Weights of a small GPT-style language model, trained from scratch on English Wikipedia.
Architecture: LayerNorm before each block, normalized queries and keys, value embeddings, weighted sums over earlier layers.
Training: a variant of Adam for these matrices, 463M tokens, 7130 steps.
Each number is 200 + 20 x the weight over its row's rms, rounded and kept within 0 to 999. Layers, rows and columns count from 0. The size before them is the row's rms in percent of the matrix's.

# layer 5 MLP up, 1024x256, rms 0.0995, rows 642-750, columns 128-191
095,203,184,168,213,203,204,191,231,226,177,234,232,182,191,272,187,207,198,203,197,221,165,209,188,210,219,181,192,199,215,212,213,175,186,225,189,235,197,213,191,230,190,199,242,209,229,194,196,181,167,186,222,217,231,188,179,199,203,197,236,189,190,235,214
104,206,247,244,182,209,226,168,191,189,207,210,200,153,187,243,197,227,228,176,196,219,179,262,240,202,219,216,203,175,183,258,204,187,203,221,185,197,216,226,241,187,192,197,172,192,214,187,224,202,235,175,188,200,211,198,183,204,225,213,199,208,201,195,207
099,217,209,216,230,177,165,202,206,205,205,190,195,175,204,164,198,215,171,198,185,222,205,177,151,218,207,222,192,240,221,173,199,183,186,216,168,226,188,198,180,154,225,152,214,203,245,211,184,249,184,199,203,205,189,183,202,165,210,208,220,229,203,212,178
089,209,220,200,209,169,201,206,187,211,182,224,179,182,163,181,191,188,193,228,186,211,167,191,234,221,206,192,163,216,161,207,191,212,192,206,208,169,187,183,203,196,160,192,229,235,210,182,222,188,204,171,202,215,206,209,173,220,218,201,216,225,216,203,207
096,222,192,174,191,207,187,210,235,218,230,191,233,234,205,223,181,196,225,214,220,203,202,200,210,199,219,196,189,178,219,205,230,210,218,194,192,190,215,216,218,171,185,187,221,206,208,185,184,221,185,194,210,200,175,222,215,189,178,182,220,191,209,199,208
106,212,248,195,164,188,175,183,181,252,238,179,234,206,178,233,195,191,227,198,208,185,174,213,168,203,249,230,206,211,184,196,177,206,217,203,189,213,181,197,196,193,177,209,208,187,220,187,177,204,211,197,179,205,198,185,194,194,192,204,182,201,173,227,212
094,191,169,181,162,199,179,194,178,210,169,216,166,188,204,212,166,182,166,180,181,221,175,194,203,212,232,199,180,220,205,170,179,197,224,213,183,197,197,222,181,200,212,186,184,211,220,183,224,177,218,205,184,194,227,206,199,182,176,227,203,164,177,195,180
100,225,179,188,206,215,231,223,234,206,177,140,230,186,198,223,172,186,200,184,206,204,159,215,180,219,181,220,186,233,178,200,182,163,188,199,182,196,174,198,244,217,241,184,163,239,226,194,183,193,201,204,231,217,211,159,221,188,205,225,206,197,189,186,201
104,196,224,200,226,186,182,211,211,233,184,188,178,162,213,208,191,234,198,179,173,189,189,173,191,203,209,221,188,220,166,187,197,199,178,192,227,190,192,202,214,199,200,173,190,195,214,170,216,182,200,230,208,181,210,181,199,186,222,223,187,178,195,194,200
097,220,191,221,215,226,224,255,206,210,188,189,197,211,178,204,194,207,253,169,196,159,233,236,223,170,201,196,173,206,164,201,214,200,184,202,200,199,186,193,224,194,200,200,202,208,212,209,227,188,221,220,186,184,182,171,198,173,203,224,189,186,209,162,211
100,200,197,193,172,169,197,208,185,205,221,209,198,207,172,184,170,167,235,196,234,220,187,177,184,182,217,191,171,186,189,215,194,231,223,220,211,204,214,179,223,202,233,192,146,211,222,216,208,189,149,236,218,201,194,198,193,210,200,165,173,207,215,199,195
100,199,222,211,221,214,196,165,193,218,217,216,189,188,206,220,234,179,185,202,205,221,197,242,225,193,205,188,185,233,219,173,198,214,160,186,182,192,176,176,178,207,177,192,185,212,206,164,197,208,216,180,210,199,226,189,188,194,183,177,183,218,260,258,183
102,201,244,208,208,194,238,215,196,217,205,182,227,186,187,184,145,157,220,195,203,254,204,183,212,206,204,211,188,180,186,200,186,216,201,216,181,219,190,205,234,173,190,210,203,211,191,191,206,231,185,220,205,193,198,215,193,212,183,170,205,234,175,235,213
095,210,178,179,218,198,204,200,200,205,171,197,200,195,214,212,190,210,212,203,176,216,199,197,227,214,226,171,166,241,183,221,194,217,237,180,167,214,186,216,209,211,189,173,226,223,196,192,219,187,188,186,188,199,220,246,236,166,209,202,205,200,189,163,163
102,202,198,198,223,226,217,203,195,201,211,207,179,180,208,206,180,219,202,194,173,169,170,188,170,188,190,226,187,189,191,169,163,175,215,232,199,204,177,228,199,159,209,200,191,200,212,200,174,221,198,187,201,182,169,170,223,197,238,226,186,200,178,194,227
097,219,232,239,200,193,188,228,184,207,161,187,173,177,202,160,153,183,205,147,226,217,220,222,243,194,216,227,195,185,198,186,177,194,192,219,239,180,189,162,200,189,217,236,219,218,201,217,231,176,199,179,180,225,196,178,202,213,213,204,189,220,162,220,180
092,210,189,217,178,167,188,212,188,207,211,233,230,219,165,218,167,243,221,151,175,213,173,199,208,214,227,198,150,231,212,218,199,209,196,161,193,170,240,185,209,206,185,191,186,187,189,206,224,234,200,184,198,184,189,200,224,213,184,216,189,183,158,181,194
097,218,198,170,203,171,180,211,221,174,182,190,200,209,211,209,201,214,219,176,188,210,207,208,158,191,203,184,241,175,181,189,184,218,214,191,216,198,178,204,212,196,216,185,203,218,209,204,244,183,184,207,188,213,175,173,200,186,222,170,229,228,188,203,196
096,197,167,211,229,202,207,163,203,197,215,221,175,224,209,219,212,221,196,212,192,215,212,216,224,182,172,187,191,209,196,229,219,209,193,173,186,207,200,198,216,209,238,193,176,183,184,192,182,213,191,206,180,193,230,210,212,183,238,180,195,207,230,234,195
099,225,192,170,230,207,204,195,234,212,193,212,176,166,237,185,185,217,196,192,175,212,184,194,205,217,190,229,158,189,201,205,200,248,194,208,209,194,209,209,252,212,194,214,231,198,201,181,206,195,259,172,254,174,202,212,204,221,219,232,252,176,246,185,220
108,186,204,229,202,171,222,170,211,207,177,192,190,169,208,228,191,200,207,197,232,213,180,207,221,212,220,231,158,172,200,224,177,209,186,236,220,212,200,189,224,212,209,196,190,183,214,192,239,220,214,174,182,253,210,192,213,215,195,202,177,203,188,239,200
099,220,186,209,195,171,169,183,202,204,195,224,205,189,185,212,166,181,191,166,225,216,190,191,210,190,219,195,221,230,184,191,224,212,178,197,148,189,207,176,216,187,199,190,185,236,190,193,173,214,201,182,191,198,217,221,184,208,211,177,195,217,221,199,218
096,236,190,183,197,185,192,225,200,212,194,197,239,181,175,195,179,194,214,203,210,177,155,218,195,204,193,199,195,215,226,219,202,198,189,204,230,182,202,232,208,224,169,176,198,162,211,193,233,192,237,240,222,227,198,218,204,241,223,193,193,170,205,196,244
103,207,192,196,206,184,198,163,205,201,172,186,170,171,221,183,208,187,223,186,217,195,157,186,209,238,248,230,193,202,194,167,201,242,185,204,198,215,180,184,220,187,227,179,221,215,210,195,203,191,204,195,200,197,207,229,200,193,173,171,141,231,171,202,171
087,217,229,196,187,161,220,185,253,194,211,236,203,211,178,207,196,210,194,195,208,192,229,195,209,233,210,200,203,183,199,230,210,243,198,221,203,191,183,209,210,221,198,200,169,231,181,245,166,206,230,199,212,173,157,191,179,216,195,181,206,199,197,205,203
091,216,238,186,205,187,223,181,225,222,194,215,222,212,211,237,223,171,175,212,180,211,198,222,202,195,219,209,207,189,207,215,192,196,218,199,170,194,203,195,203,180,192,217,189,197,210,202,239,211,186,206,206,214,173,197,205,178,184,204,164,204,174,234,182
110,230,223,218,245,194,178,189,209,176,187,226,198,207,178,172,226,203,218,179,222,233,203,225,245,187,235,189,171,199,179,209,189,226,159,221,196,203,162,199,225,219,193,209,223,218,220,202,210,188,214,167,165,202,203,171,211,196,209,217,216,216,173,189,206
101,232,238,221,199,158,209,214,208,187,195,169,242,177,220,199,192,231,228,215,206,193,207,198,180,170,193,194,195,207,207,225,184,167,159,185,194,245,191,220,218,176,199,188,201,199,204,187,166,190,214,209,166,215,198,196,223,191,211,194,201,244,236,207,215
093,181,199,173,200,205,209,222,210,213,198,191,194,199,214,218,188,161,198,180,192,172,186,188,221,219,190,199,171,198,215,203,203,212,199,205,187,207,179,212,225,211,217,171,215,224,226,179,190,177,207,203,175,217,203,215,201,174,221,170,161,221,187,225,206
101,214,198,212,211,163,195,161,211,201,232,229,199,217,192,181,178,224,216,197,180,197,189,202,175,210,232,206,166,220,195,209,203,200,227,211,212,203,192,159,198,199,213,213,190,210,238,182,181,209,211,198,197,190,204,186,217,206,225,216,201,191,203,212,184
097,229,216,223,190,193,208,192,203,226,168,197,215,197,213,211,181,198,172,188,184,189,195,207,243,184,206,229,215,212,158,167,217,223,195,223,175,222,177,188,196,188,192,185,221,215,210,205,212,228,214,187,246,203,196,211,197,177,198,168,182,202,200,209,187
106,198,212,186,192,172,184,212,214,238,192,207,205,182,202,215,163,208,209,233,213,212,164,196,235,200,226,209,166,203,198,206,158,212,199,189,242,230,194,183,200,188,191,184,218,196,225,196,223,205,210,174,234,190,200,177,221,203,201,193,219,218,225,211,206
100,219,213,179,184,198,182,196,206,219,214,222,214,177,201,194,218,214,229,205,193,197,181,195,199,175,198,257,177,172,204,201,192,193,213,179,198,215,181,204,219,196,189,209,191,187,197,179,191,153,195,205,183,201,241,226,212,213,229,187,230,186,206,194,222
103,195,213,174,205,182,189,153,211,230,177,156,204,194,184,225,202,219,191,187,231,213,212,178,189,169,198,208,219,243,165,185,197,216,220,174,183,185,174,211,215,157,188,198,196,200,210,180,164,185,200,186,206,170,195,216,186,193,241,184,181,204,182,216,182
096,201,197,218,183,179,189,175,195,210,201,226,172,234,188,186,218,182,186,172,206,200,165,209,187,186,204,178,226,232,174,214,209,188,189,204,187,220,191,200,206,210,228,168,212,221,214,196,177,180,210,194,196,219,195,202,210,175,234,192,183,188,169,186,176
102,220,200,215,197,182,206,210,233,237,201,194,199,165,187,208,198,166,196,175,184,188,194,182,218,212,226,224,167,199,214,208,180,193,182,183,196,200,194,205,190,194,199,234,236,225,208,177,189,191,180,189,223,193,195,223,210,217,205,213,223,172,209,198,202
105,220,218,209,242,196,226,227,228,242,209,205,200,203,181,212,198,167,203,186,194,212,208,196,197,207,213,174,192,222,209,216,215,202,189,214,187,189,157,182,221,213,236,173,217,209,220,179,221,224,173,192,218,172,199,211,197,173,260,189,188,201,216,195,176
102,207,203,188,187,198,179,191,220,258,215,166,192,175,153,186,210,174,235,203,202,227,201,208,171,242,236,218,210,190,210,182,214,206,204,195,196,186,193,205,218,199,218,218,205,187,205,180,191,190,193,179,212,184,195,235,218,183,192,194,202,195,196,221,188
108,200,228,195,244,200,161,221,195,211,184,187,197,167,193,173,222,180,196,210,211,233,196,226,218,177,183,195,201,234,232,204,218,184,212,178,162,228,178,188,218,187,206,183,166,193,204,209,206,182,205,197,166,254,170,187,243,207,225,207,186,227,230,208,221
102,234,180,221,210,187,222,210,247,200,176,201,198,192,179,197,166,190,179,200,211,181,187,203,201,195,197,214,208,199,219,214,217,193,207,239,192,193,185,182,207,198,194,184,188,198,221,216,186,211,190,208,189,220,197,238,245,252,169,218,214,181,201,216,192
099,213,186,211,203,195,214,186,238,196,186,167,212,216,167,192,202,236,215,198,211,186,213,185,188,189,221,234,192,189,202,218,200,194,207,205,177,232,178,207,209,181,199,173,158,206,204,176,236,219,195,202,187,206,209,198,225,222,205,178,176,198,151,231,156
098,210,224,202,170,183,175,212,189,201,207,230,169,183,194,184,185,185,196,205,195,185,208,192,205,199,201,237,169,224,190,209,190,216,187,212,215,217,196,219,254,185,228,196,213,217,220,204,239,198,175,192,195,173,165,192,187,196,203,213,200,213,238,228,215
107,240,185,201,212,185,243,190,221,207,200,197,214,189,234,183,193,197,233,206,233,205,202,198,190,202,226,160,176,209,204,169,191,195,206,210,222,164,208,201,187,154,200,218,214,201,205,185,201,195,192,171,230,207,198,226,212,248,190,220,206,205,210,165,216
096,215,220,189,240,226,215,225,203,221,163,205,220,199,197,230,205,212,221,197,201,259,187,213,176,178,267,188,169,225,204,207,170,160,189,191,187,205,193,171,207,180,194,224,179,235,168,196,179,190,198,171,212,194,194,186,213,174,195,197,186,223,176,214,168
101,202,210,200,227,191,213,189,186,217,211,176,212,195,174,246,224,203,211,228,209,191,209,203,167,185,210,195,186,221,173,211,163,203,182,179,178,220,178,176,199,213,217,206,162,205,225,183,219,181,200,234,149,203,212,202,186,185,201,187,187,229,194,170,188
093,232,169,233,184,188,228,209,178,203,190,225,171,219,183,186,190,183,187,225,200,208,195,186,217,196,214,207,191,200,210,207,202,186,206,215,187,243,217,194,204,182,211,181,220,241,229,204,178,219,201,201,186,226,225,211,193,152,197,207,209,162,228,232,209
108,219,210,208,206,178,222,204,186,225,172,195,186,198,165,190,199,202,207,171,201,179,182,188,214,231,210,202,199,203,195,209,201,181,204,179,189,217,188,155,206,197,215,177,209,198,227,207,199,189,189,149,191,210,213,208,207,233,221,187,185,186,241,243,208
104,230,197,196,200,184,207,216,195,224,152,177,192,197,215,170,212,202,154,197,234,183,220,201,208,194,164,222,202,234,231,218,202,221,203,174,161,199,194,177,205,200,238,197,186,185,248,189,188,195,187,182,213,225,185,172,192,184,220,217,189,171,202,229,197
102,215,249,164,201,187,206,203,218,223,201,148,170,199,162,186,211,189,199,166,203,203,213,216,185,198,214,212,217,221,190,164,247,200,196,207,206,204,191,169,216,169,212,215,195,197,198,173,191,207,200,233,179,182,220,176,228,206,211,204,163,183,208,197,199
096,234,187,189,192,222,203,208,213,231,192,202,200,199,229,236,166,191,206,221,178,188,199,230,218,246,172,213,177,193,203,234,202,207,183,213,173,190,184,206,206,192,186,221,195,219,178,231,207,224,224,209,197,180,221,188,203,199,199,174,174,222,159,196,223
103,205,229,215,223,187,210,239,204,210,172,194,178,172,182,183,192,182,192,155,213,204,186,222,184,193,204,218,182,213,177,214,175,206,208,212,171,253,170,190,212,209,189,197,184,194,189,198,212,206,176,169,203,215,183,171,224,197,174,215,203,218,184,187,199
092,230,204,208,207,191,209,225,190,242,196,158,184,198,198,207,213,204,220,204,195,189,192,236,212,193,214,205,191,193,185,217,211,222,185,170,226,193,170,191,209,188,224,239,217,216,200,205,183,192,176,198,205,211,157,174,233,192,189,198,178,226,205,191,224
091,214,168,202,194,152,174,201,254,217,190,194,169,240,195,212,200,214,218,217,213,212,212,194,196,211,233,184,206,193,228,206,192,190,247,186,206,225,195,212,177,183,221,217,205,200,222,214,224,204,180,174,206,219,215,213,186,217,223,181,203,185,217,189,199
091,194,217,208,210,185,206,181,211,204,181,177,199,206,203,204,218,188,225,178,212,203,202,248,202,203,222,204,201,200,211,198,217,214,187,179,196,207,199,222,223,187,211,187,189,230,207,204,186,179,221,157,208,237,238,172,218,191,178,180,193,196,181,208,191
100,205,204,245,214,199,199,211,167,206,195,209,211,174,211,176,176,209,201,170,209,187,202,198,221,194,209,204,221,163,196,185,170,212,182,208,220,207,192,201,203,185,231,175,179,205,218,194,200,194,180,205,208,204,226,193,206,197,202,166,146,203,209,205,221
107,241,201,195,184,164,182,243,204,191,203,220,170,170,193,161,197,195,213,199,205,214,211,245,207,193,234,204,184,231,169,220,208,226,157,196,205,193,196,173,244,170,201,197,214,230,224,201,213,170,204,181,184,226,218,210,216,197,219,214,204,203,218,185,167
100,251,211,214,207,191,253,188,226,219,181,174,211,180,209,195,183,242,210,173,199,182,211,171,199,229,195,201,176,174,214,226,230,207,226,196,208,194,206,214,200,171,207,185,203,216,224,199,167,241,192,221,200,192,170,167,201,193,183,225,171,195,179,194,168
098,198,158,182,194,184,169,220,181,213,195,210,184,195,181,175,185,203,213,195,208,201,212,217,215,196,202,183,157,172,202,172,222,227,199,185,205,239,215,174,245,190,224,202,213,218,213,191,215,161,196,214,219,194,203,216,205,201,180,189,210,218,197,200,218
094,216,215,143,184,176,197,215,201,189,186,188,197,220,224,193,225,225,212,219,214,170,198,191,222,191,207,209,158,209,179,204,177,258,217,175,176,177,193,228,176,189,207,161,199,199,206,204,185,222,205,199,179,197,184,228,203,168,213,194,161,183,231,204,176
105,241,204,238,220,193,207,193,192,194,196,188,189,199,211,198,199,177,201,203,211,196,198,221,214,187,199,199,209,227,240,194,181,253,208,203,181,206,220,187,193,197,182,163,186,214,195,195,201,266,225,204,202,214,176,194,241,200,207,215,183,187,217,211,179
101,239,205,192,215,174,204,205,184,205,203,216,197,199,203,207,201,229,227,175,237,220,208,192,217,221,216,209,230,203,214,209,224,183,181,214,186,213,187,192,213,180,225,198,208,234,217,193,188,160,208,176,187,198,197,207,231,196,164,163,193,238,161,170,183
096,209,210,190,211,189,200,195,196,216,203,206,204,172,199,197,220,213,183,198,220,224,226,204,206,159,202,188,199,176,203,208,189,160,211,195,202,233,180,170,193,180,200,202,237,220,218,218,179,196,213,156,180,213,216,163,231,193,179,191,180,226,216,213,194
097,189,179,227,193,192,212,224,223,230,188,196,230,223,206,187,186,240,191,205,195,200,181,187,225,218,211,179,195,194,157,191,189,183,200,251,222,185,196,217,198,186,212,232,214,202,201,204,175,222,239,169,197,234,211,177,217,202,223,208,185,229,198,234,208
097,201,202,204,158,205,232,171,213,247,182,213,195,182,200,206,158,209,233,200,220,224,220,203,181,192,199,199,206,195,201,197,217,216,206,171,169,198,188,199,230,149,205,195,199,237,216,197,233,205,209,221,217,213,232,189,187,189,211,190,186,185,192,191,183
105,220,132,205,235,202,210,216,211,213,211,203,203,209,208,204,196,204,182,217,218,201,196,190,166,193,213,196,205,186,185,207,188,219,208,189,191,203,209,184,211,191,203,194,218,177,218,163,248,208,203,181,202,214,204,168,216,196,187,248,177,214,196,183,190
104,216,218,196,208,160,216,190,213,228,202,184,217,238,205,222,236,190,213,185,207,206,185,202,192,243,259,192,229,217,168,217,185,202,199,208,161,188,210,215,202,247,216,194,187,176,225,203,188,174,205,225,239,214,180,218,222,169,195,197,209,225,181,220,204
097,189,172,186,197,215,180,186,200,215,216,248,197,197,207,215,205,196,213,193,182,185,208,232,224,200,227,182,171,203,234,209,205,181,188,207,196,231,162,162,189,205,176,221,191,257,233,191,183,180,227,171,178,218,206,178,222,194,224,202,212,206,223,213,227
096,201,226,207,174,201,209,176,173,196,202,252,242,214,211,199,180,202,203,180,228,190,190,212,228,207,208,200,210,176,217,180,192,176,201,183,166,207,196,201,216,202,220,195,197,234,194,206,186,229,203,173,222,246,211,218,206,191,231,197,201,212,201,201,178
099,192,201,202,171,176,204,198,246,202,189,177,199,179,201,242,250,238,183,180,186,167,225,183,182,214,182,201,228,210,234,200,215,200,160,201,170,233,221,172,223,174,194,217,194,189,229,194,177,262,222,190,194,212,155,177,204,191,206,228,202,178,230,238,193
102,231,173,216,177,192,183,199,208,205,213,226,206,205,148,191,183,210,218,183,185,200,156,211,190,202,217,226,175,197,166,183,218,219,194,178,210,229,189,183,219,189,221,217,205,210,223,216,241,200,191,201,170,211,190,200,190,212,182,184,204,229,153,209,179
107,223,187,174,170,186,179,230,187,223,209,218,197,186,219,182,176,177,211,175,222,235,240,193,206,271,218,166,200,192,194,182,170,220,228,216,214,172,192,208,202,202,222,190,203,219,232,198,232,176,218,182,182,203,195,195,225,172,211,207,203,193,201,195,213
106,216,197,199,215,208,191,194,207,213,199,184,184,195,131,164,204,230,182,199,224,214,199,181,231,186,199,180,199,182,216,190,169,237,199,177,208,234,184,245,198,194,203,247,204,214,203,161,197,254,203,227,202,223,211,189,227,156,188,212,193,196,201,219,182
099,237,229,209,184,154,218,210,230,209,181,169,205,181,136,210,246,186,194,171,224,240,223,225,222,186,203,197,193,186,204,198,196,199,223,191,206,208,205,219,199,185,205,212,170,178,231,194,206,208,176,194,177,199,197,181,205,219,240,173,204,243,176,197,211
101,184,209,191,215,198,179,201,208,196,190,203,184,222,217,193,166,216,190,176,221,224,210,206,217,222,204,248,192,227,230,194,172,208,193,187,194,225,173,208,220,144,194,213,193,208,192,192,201,194,187,214,222,205,164,186,193,225,213,206,208,182,169,204,211
099,209,214,179,214,193,188,190,231,222,180,172,212,219,178,180,202,237,200,206,201,168,220,214,206,194,207,190,180,200,206,184,194,218,223,218,199,186,227,197,231,199,194,180,226,161,194,188,202,176,164,208,201,184,238,221,209,188,238,174,156,186,198,199,234
092,203,193,201,196,196,193,200,176,223,191,252,199,195,172,196,182,200,217,186,208,239,205,180,221,205,208,165,178,227,241,229,209,231,166,201,213,213,233,162,232,202,182,198,214,184,229,207,194,199,190,189,192,197,218,216,185,228,213,217,200,188,237,177,167
097,213,203,251,196,190,211,176,207,204,207,212,174,212,160,197,175,177,209,188,225,191,196,179,204,210,236,206,213,221,198,182,172,216,224,194,248,186,191,182,180,198,201,213,192,228,201,201,221,201,204,224,184,177,204,244,203,232,200,187,209,193,201,216,173
110,233,210,187,200,200,173,196,211,200,202,206,190,196,223,166,197,174,203,191,198,257,174,239,188,197,254,219,198,183,171,215,204,196,200,205,232,214,163,197,236,198,183,180,205,216,221,203,230,219,232,158,190,192,161,160,215,208,244,208,196,174,201,214,192
101,211,202,228,216,203,213,159,200,203,226,206,247,198,204,186,201,206,223,156,189,185,201,185,169,191,203,173,200,218,173,209,225,195,231,199,181,262,209,182,202,205,170,200,207,189,217,194,176,201,173,217,214,175,205,219,216,194,185,228,191,209,200,211,192
102,201,193,191,231,198,197,202,189,191,181,178,194,211,183,197,194,210,185,239,173,197,198,194,200,205,185,194,219,193,216,175,195,239,198,184,199,184,169,169,194,192,205,210,211,217,202,186,212,212,194,144,159,225,201,194,192,188,262,209,165,243,191,239,207
096,203,173,167,191,228,217,210,209,177,185,191,234,206,188,198,216,206,195,215,207,206,188,206,243,190,189,228,190,231,261,182,210,189,199,193,206,170,192,186,215,209,182,204,194,224,215,187,208,181,204,193,196,237,202,208,176,208,200,208,190,200,168,178,194
098,177,224,226,209,200,185,198,200,234,232,226,206,174,189,183,193,169,206,216,208,210,160,182,242,179,218,195,177,198,221,177,190,222,219,211,234,172,210,174,187,175,210,217,186,182,206,184,198,217,186,181,207,209,257,209,197,157,222,230,205,186,220,200,214
095,206,198,237,228,164,198,188,202,216,200,203,218,196,201,235,224,227,242,220,196,157,166,198,220,171,201,158,172,212,208,202,198,204,150,197,223,193,163,188,205,218,192,199,213,195,192,196,201,190,204,208,181,186,242,205,227,187,191,184,200,191,228,218,180
105,208,190,205,176,209,189,209,214,205,177,179,161,187,211,216,207,215,185,190,210,208,179,218,199,215,221,204,181,213,185,190,177,211,205,203,214,203,190,191,191,216,222,162,176,241,224,183,190,185,214,182,184,215,204,201,218,189,186,211,159,195,208,196,219
095,216,181,203,193,209,205,197,197,223,190,208,197,189,205,185,208,211,213,193,240,195,200,239,222,180,221,221,231,214,164,181,187,211,204,201,205,148,209,207,202,177,230,166,224,216,272,164,195,192,200,203,172,217,233,214,196,172,219,171,162,168,176,203,199
097,198,208,195,189,220,199,185,223,201,195,196,207,231,202,171,214,200,203,205,199,214,211,206,189,197,198,165,187,213,189,206,236,247,221,197,174,217,191,233,208,184,186,198,159,195,233,179,191,193,189,197,193,200,212,207,186,162,209,213,195,170,211,202,212
101,200,209,198,193,192,214,190,227,217,183,226,195,210,204,237,211,189,209,186,185,217,229,225,205,238,181,228,209,184,228,150,199,191,198,199,212,197,173,188,214,185,186,187,166,236,220,211,205,167,221,181,197,232,185,228,167,192,182,180,207,193,180,246,218
094,223,181,228,173,215,217,217,182,210,250,225,191,178,207,237,190,221,199,204,187,180,198,181,221,200,207,203,168,199,200,239,204,221,231,187,232,232,209,193,209,188,211,157,181,191,214,169,239,197,174,205,231,182,210,192,223,174,196,193,184,229,188,167,214
098,213,193,200,162,168,210,184,203,213,214,191,194,192,171,216,177,211,244,227,196,203,184,186,209,208,211,208,190,189,185,197,199,208,231,170,209,189,205,208,199,200,180,174,222,208,209,204,210,188,172,197,255,203,176,197,180,210,166,193,196,211,221,172,224
103,219,179,175,209,186,223,183,207,192,215,183,189,214,212,184,190,204,190,209,210,193,206,221,220,233,214,192,157,194,179,181,187,206,217,204,204,204,200,190,230,214,206,216,198,178,219,196,198,180,181,203,252,201,214,185,191,177,176,220,225,217,178,184,202
102,200,187,203,213,187,214,188,189,190,207,202,195,189,203,247,223,216,196,210,205,196,185,204,206,191,234,180,187,188,200,204,196,193,216,185,178,221,192,219,220,169,182,189,197,208,221,136,181,193,208,207,191,220,190,206,211,191,188,165,174,221,215,231,229
102,225,245,182,206,183,204,205,204,200,228,191,209,173,190,222,185,182,189,206,226,203,212,199,228,198,248,230,238,223,186,178,200,219,231,238,181,242,215,219,216,160,220,203,201,216,191,206,181,188,213,192,226,191,204,195,220,175,228,211,208,166,227,212,193
106,226,227,230,190,203,191,177,205,222,210,183,193,202,204,195,226,212,176,175,211,197,197,233,197,232,181,201,214,191,168,214,203,209,200,220,167,205,174,190,214,220,159,215,181,195,194,189,198,225,186,175,205,218,222,202,194,247,199,212,233,212,181,224,213
102,203,202,207,193,197,199,199,171,227,209,166,186,197,178,226,170,189,202,164,237,175,179,206,196,214,231,195,198,215,184,171,221,158,210,193,214,214,211,207,191,182,191,198,197,254,202,196,153,219,205,140,216,220,191,183,215,184,219,220,203,212,194,210,186
105,209,197,210,204,232,193,173,206,190,182,181,174,177,219,225,191,183,193,166,186,232,227,193,198,167,202,186,184,232,202,181,173,205,218,213,219,227,178,199,195,185,165,209,194,258,203,177,182,242,238,214,196,193,225,193,203,211,197,226,190,214,179,173,183
095,221,198,188,214,230,165,189,206,200,189,191,201,201,216,238,245,213,178,208,205,189,198,218,203,206,205,223,188,210,213,194,186,167,206,201,191,203,200,181,203,203,157,241,203,186,201,208,219,233,201,200,207,197,219,184,207,188,198,169,175,187,175,168,206
105,238,153,202,171,211,228,205,205,226,174,191,179,176,193,178,208,183,185,143,217,159,201,205,196,210,221,217,205,173,149,226,199,196,216,205,209,214,216,205,192,178,229,196,183,218,217,210,211,237,207,180,192,212,207,185,233,185,205,222,211,187,177,179,185
094,194,195,206,212,197,190,212,196,205,225,183,194,204,181,180,263,220,199,180,210,242,207,165,224,208,235,199,228,218,216,196,218,188,199,188,189,221,167,192,197,190,181,189,215,215,233,189,223,212,189,147,199,197,193,196,200,198,194,196,202,210,185,201,185
101,263,191,208,227,201,188,215,216,201,175,236,179,155,215,184,199,207,197,196,216,195,222,186,197,199,220,184,210,227,206,176,197,185,246,212,200,250,219,212,225,163,203,211,201,211,210,181,199,192,225,184,211,201,234,147,215,203,207,183,193,204,186,196,199
096,205,235,217,175,219,205,156,204,236,184,180,191,208,169,206,182,225,206,165,205,222,209,201,241,207,215,214,214,192,166,187,183,194,179,209,210,202,188,205,197,145,184,195,188,255,199,175,167,220,190,205,217,208,192,218,188,205,201,190,182,210,183,214,191
104,216,189,203,170,206,201,183,194,217,153,201,225,209,177,187,190,193,180,217,190,214,188,219,180,178,220,200,170,215,190,193,195,219,211,217,184,233,160,176,226,150,196,196,189,247,198,208,220,184,224,206,187,203,207,217,199,164,201,212,227,217,201,236,184
097,211,234,261,227,208,232,177,205,174,198,174,199,199,189,196,181,220,208,203,234,208,210,208,196,187,190,199,193,212,193,218,187,217,201,168,198,195,204,193,223,162,210,192,183,219,196,185,248,200,227,211,179,198,203,234,196,205,211,206,188,191,204,218,215
106,221,223,194,208,172,202,162,221,220,196,175,195,231,202,185,212,184,226,228,229,178,191,247,237,251,193,227,193,206,183,194,161,185,242,177,167,205,227,199,224,212,185,209,188,221,211,198,201,188,218,172,211,196,218,176,227,191,187,193,187,208,203,225,179
100,213,186,179,220,202,222,194,233,245,199,208,156,184,188,181,203,189,155,195,210,205,167,207,169,184,219,236,207,193,198,194,166,216,173,194,219,228,204,199,192,162,203,217,197,219,200,205,225,173,184,187,143,204,226,192,212,186,188,208,192,231,206,213,172
101,224,206,214,253,199,197,198,237,217,211,237,181,212,192,201,178,207,189,197,190,205,210,216,189,204,220,186,181,213,206,187,177,202,204,208,208,197,203,197,187,202,211,168,203,225,222,193,198,173,164,201,209,178,192,167,206,181,222,212,221,213,196,216,207
098,209,173,217,229,199,192,209,220,212,228,198,189,232,149,188,226,167,183,188,182,189,192,192,217,169,209,207,195,205,202,184,188,188,211,175,197,209,207,188,198,219,212,192,196,219,225,171,175,215,180,166,187,232,223,239,211,248,205,215,186,202,183,186,227
104,200,233,210,234,175,163,169,225,205,187,152,176,191,243,178,217,212,200,202,213,205,207,189,185,204,197,226,194,197,174,206,179,190,224,213,195,163,168,207,217,187,199,198,165,207,205,174,208,204,207,199,193,240,205,193,217,200,186,254,208,204,165,213,214
101,227,192,204,163,195,209,182,175,240,250,193,211,192,186,169,204,207,198,219,210,227,176,188,230,202,207,210,183,224,190,205,225,190,248,204,172,200,175,183,194,209,166,219,186,212,196,222,203,209,187,207,208,236,207,220,200,223,201,204,197,167,200,224,188
097,218,184,206,215,180,206,210,206,235,170,211,206,186,185,240,206,208,178,164,212,199,219,209,186,210,187,204,181,233,194,207,148,208,204,226,158,186,165,210,216,200,250,224,199,223,190,199,190,170,203,202,221,200,165,178,200,239,223,217,181,197,171,213,203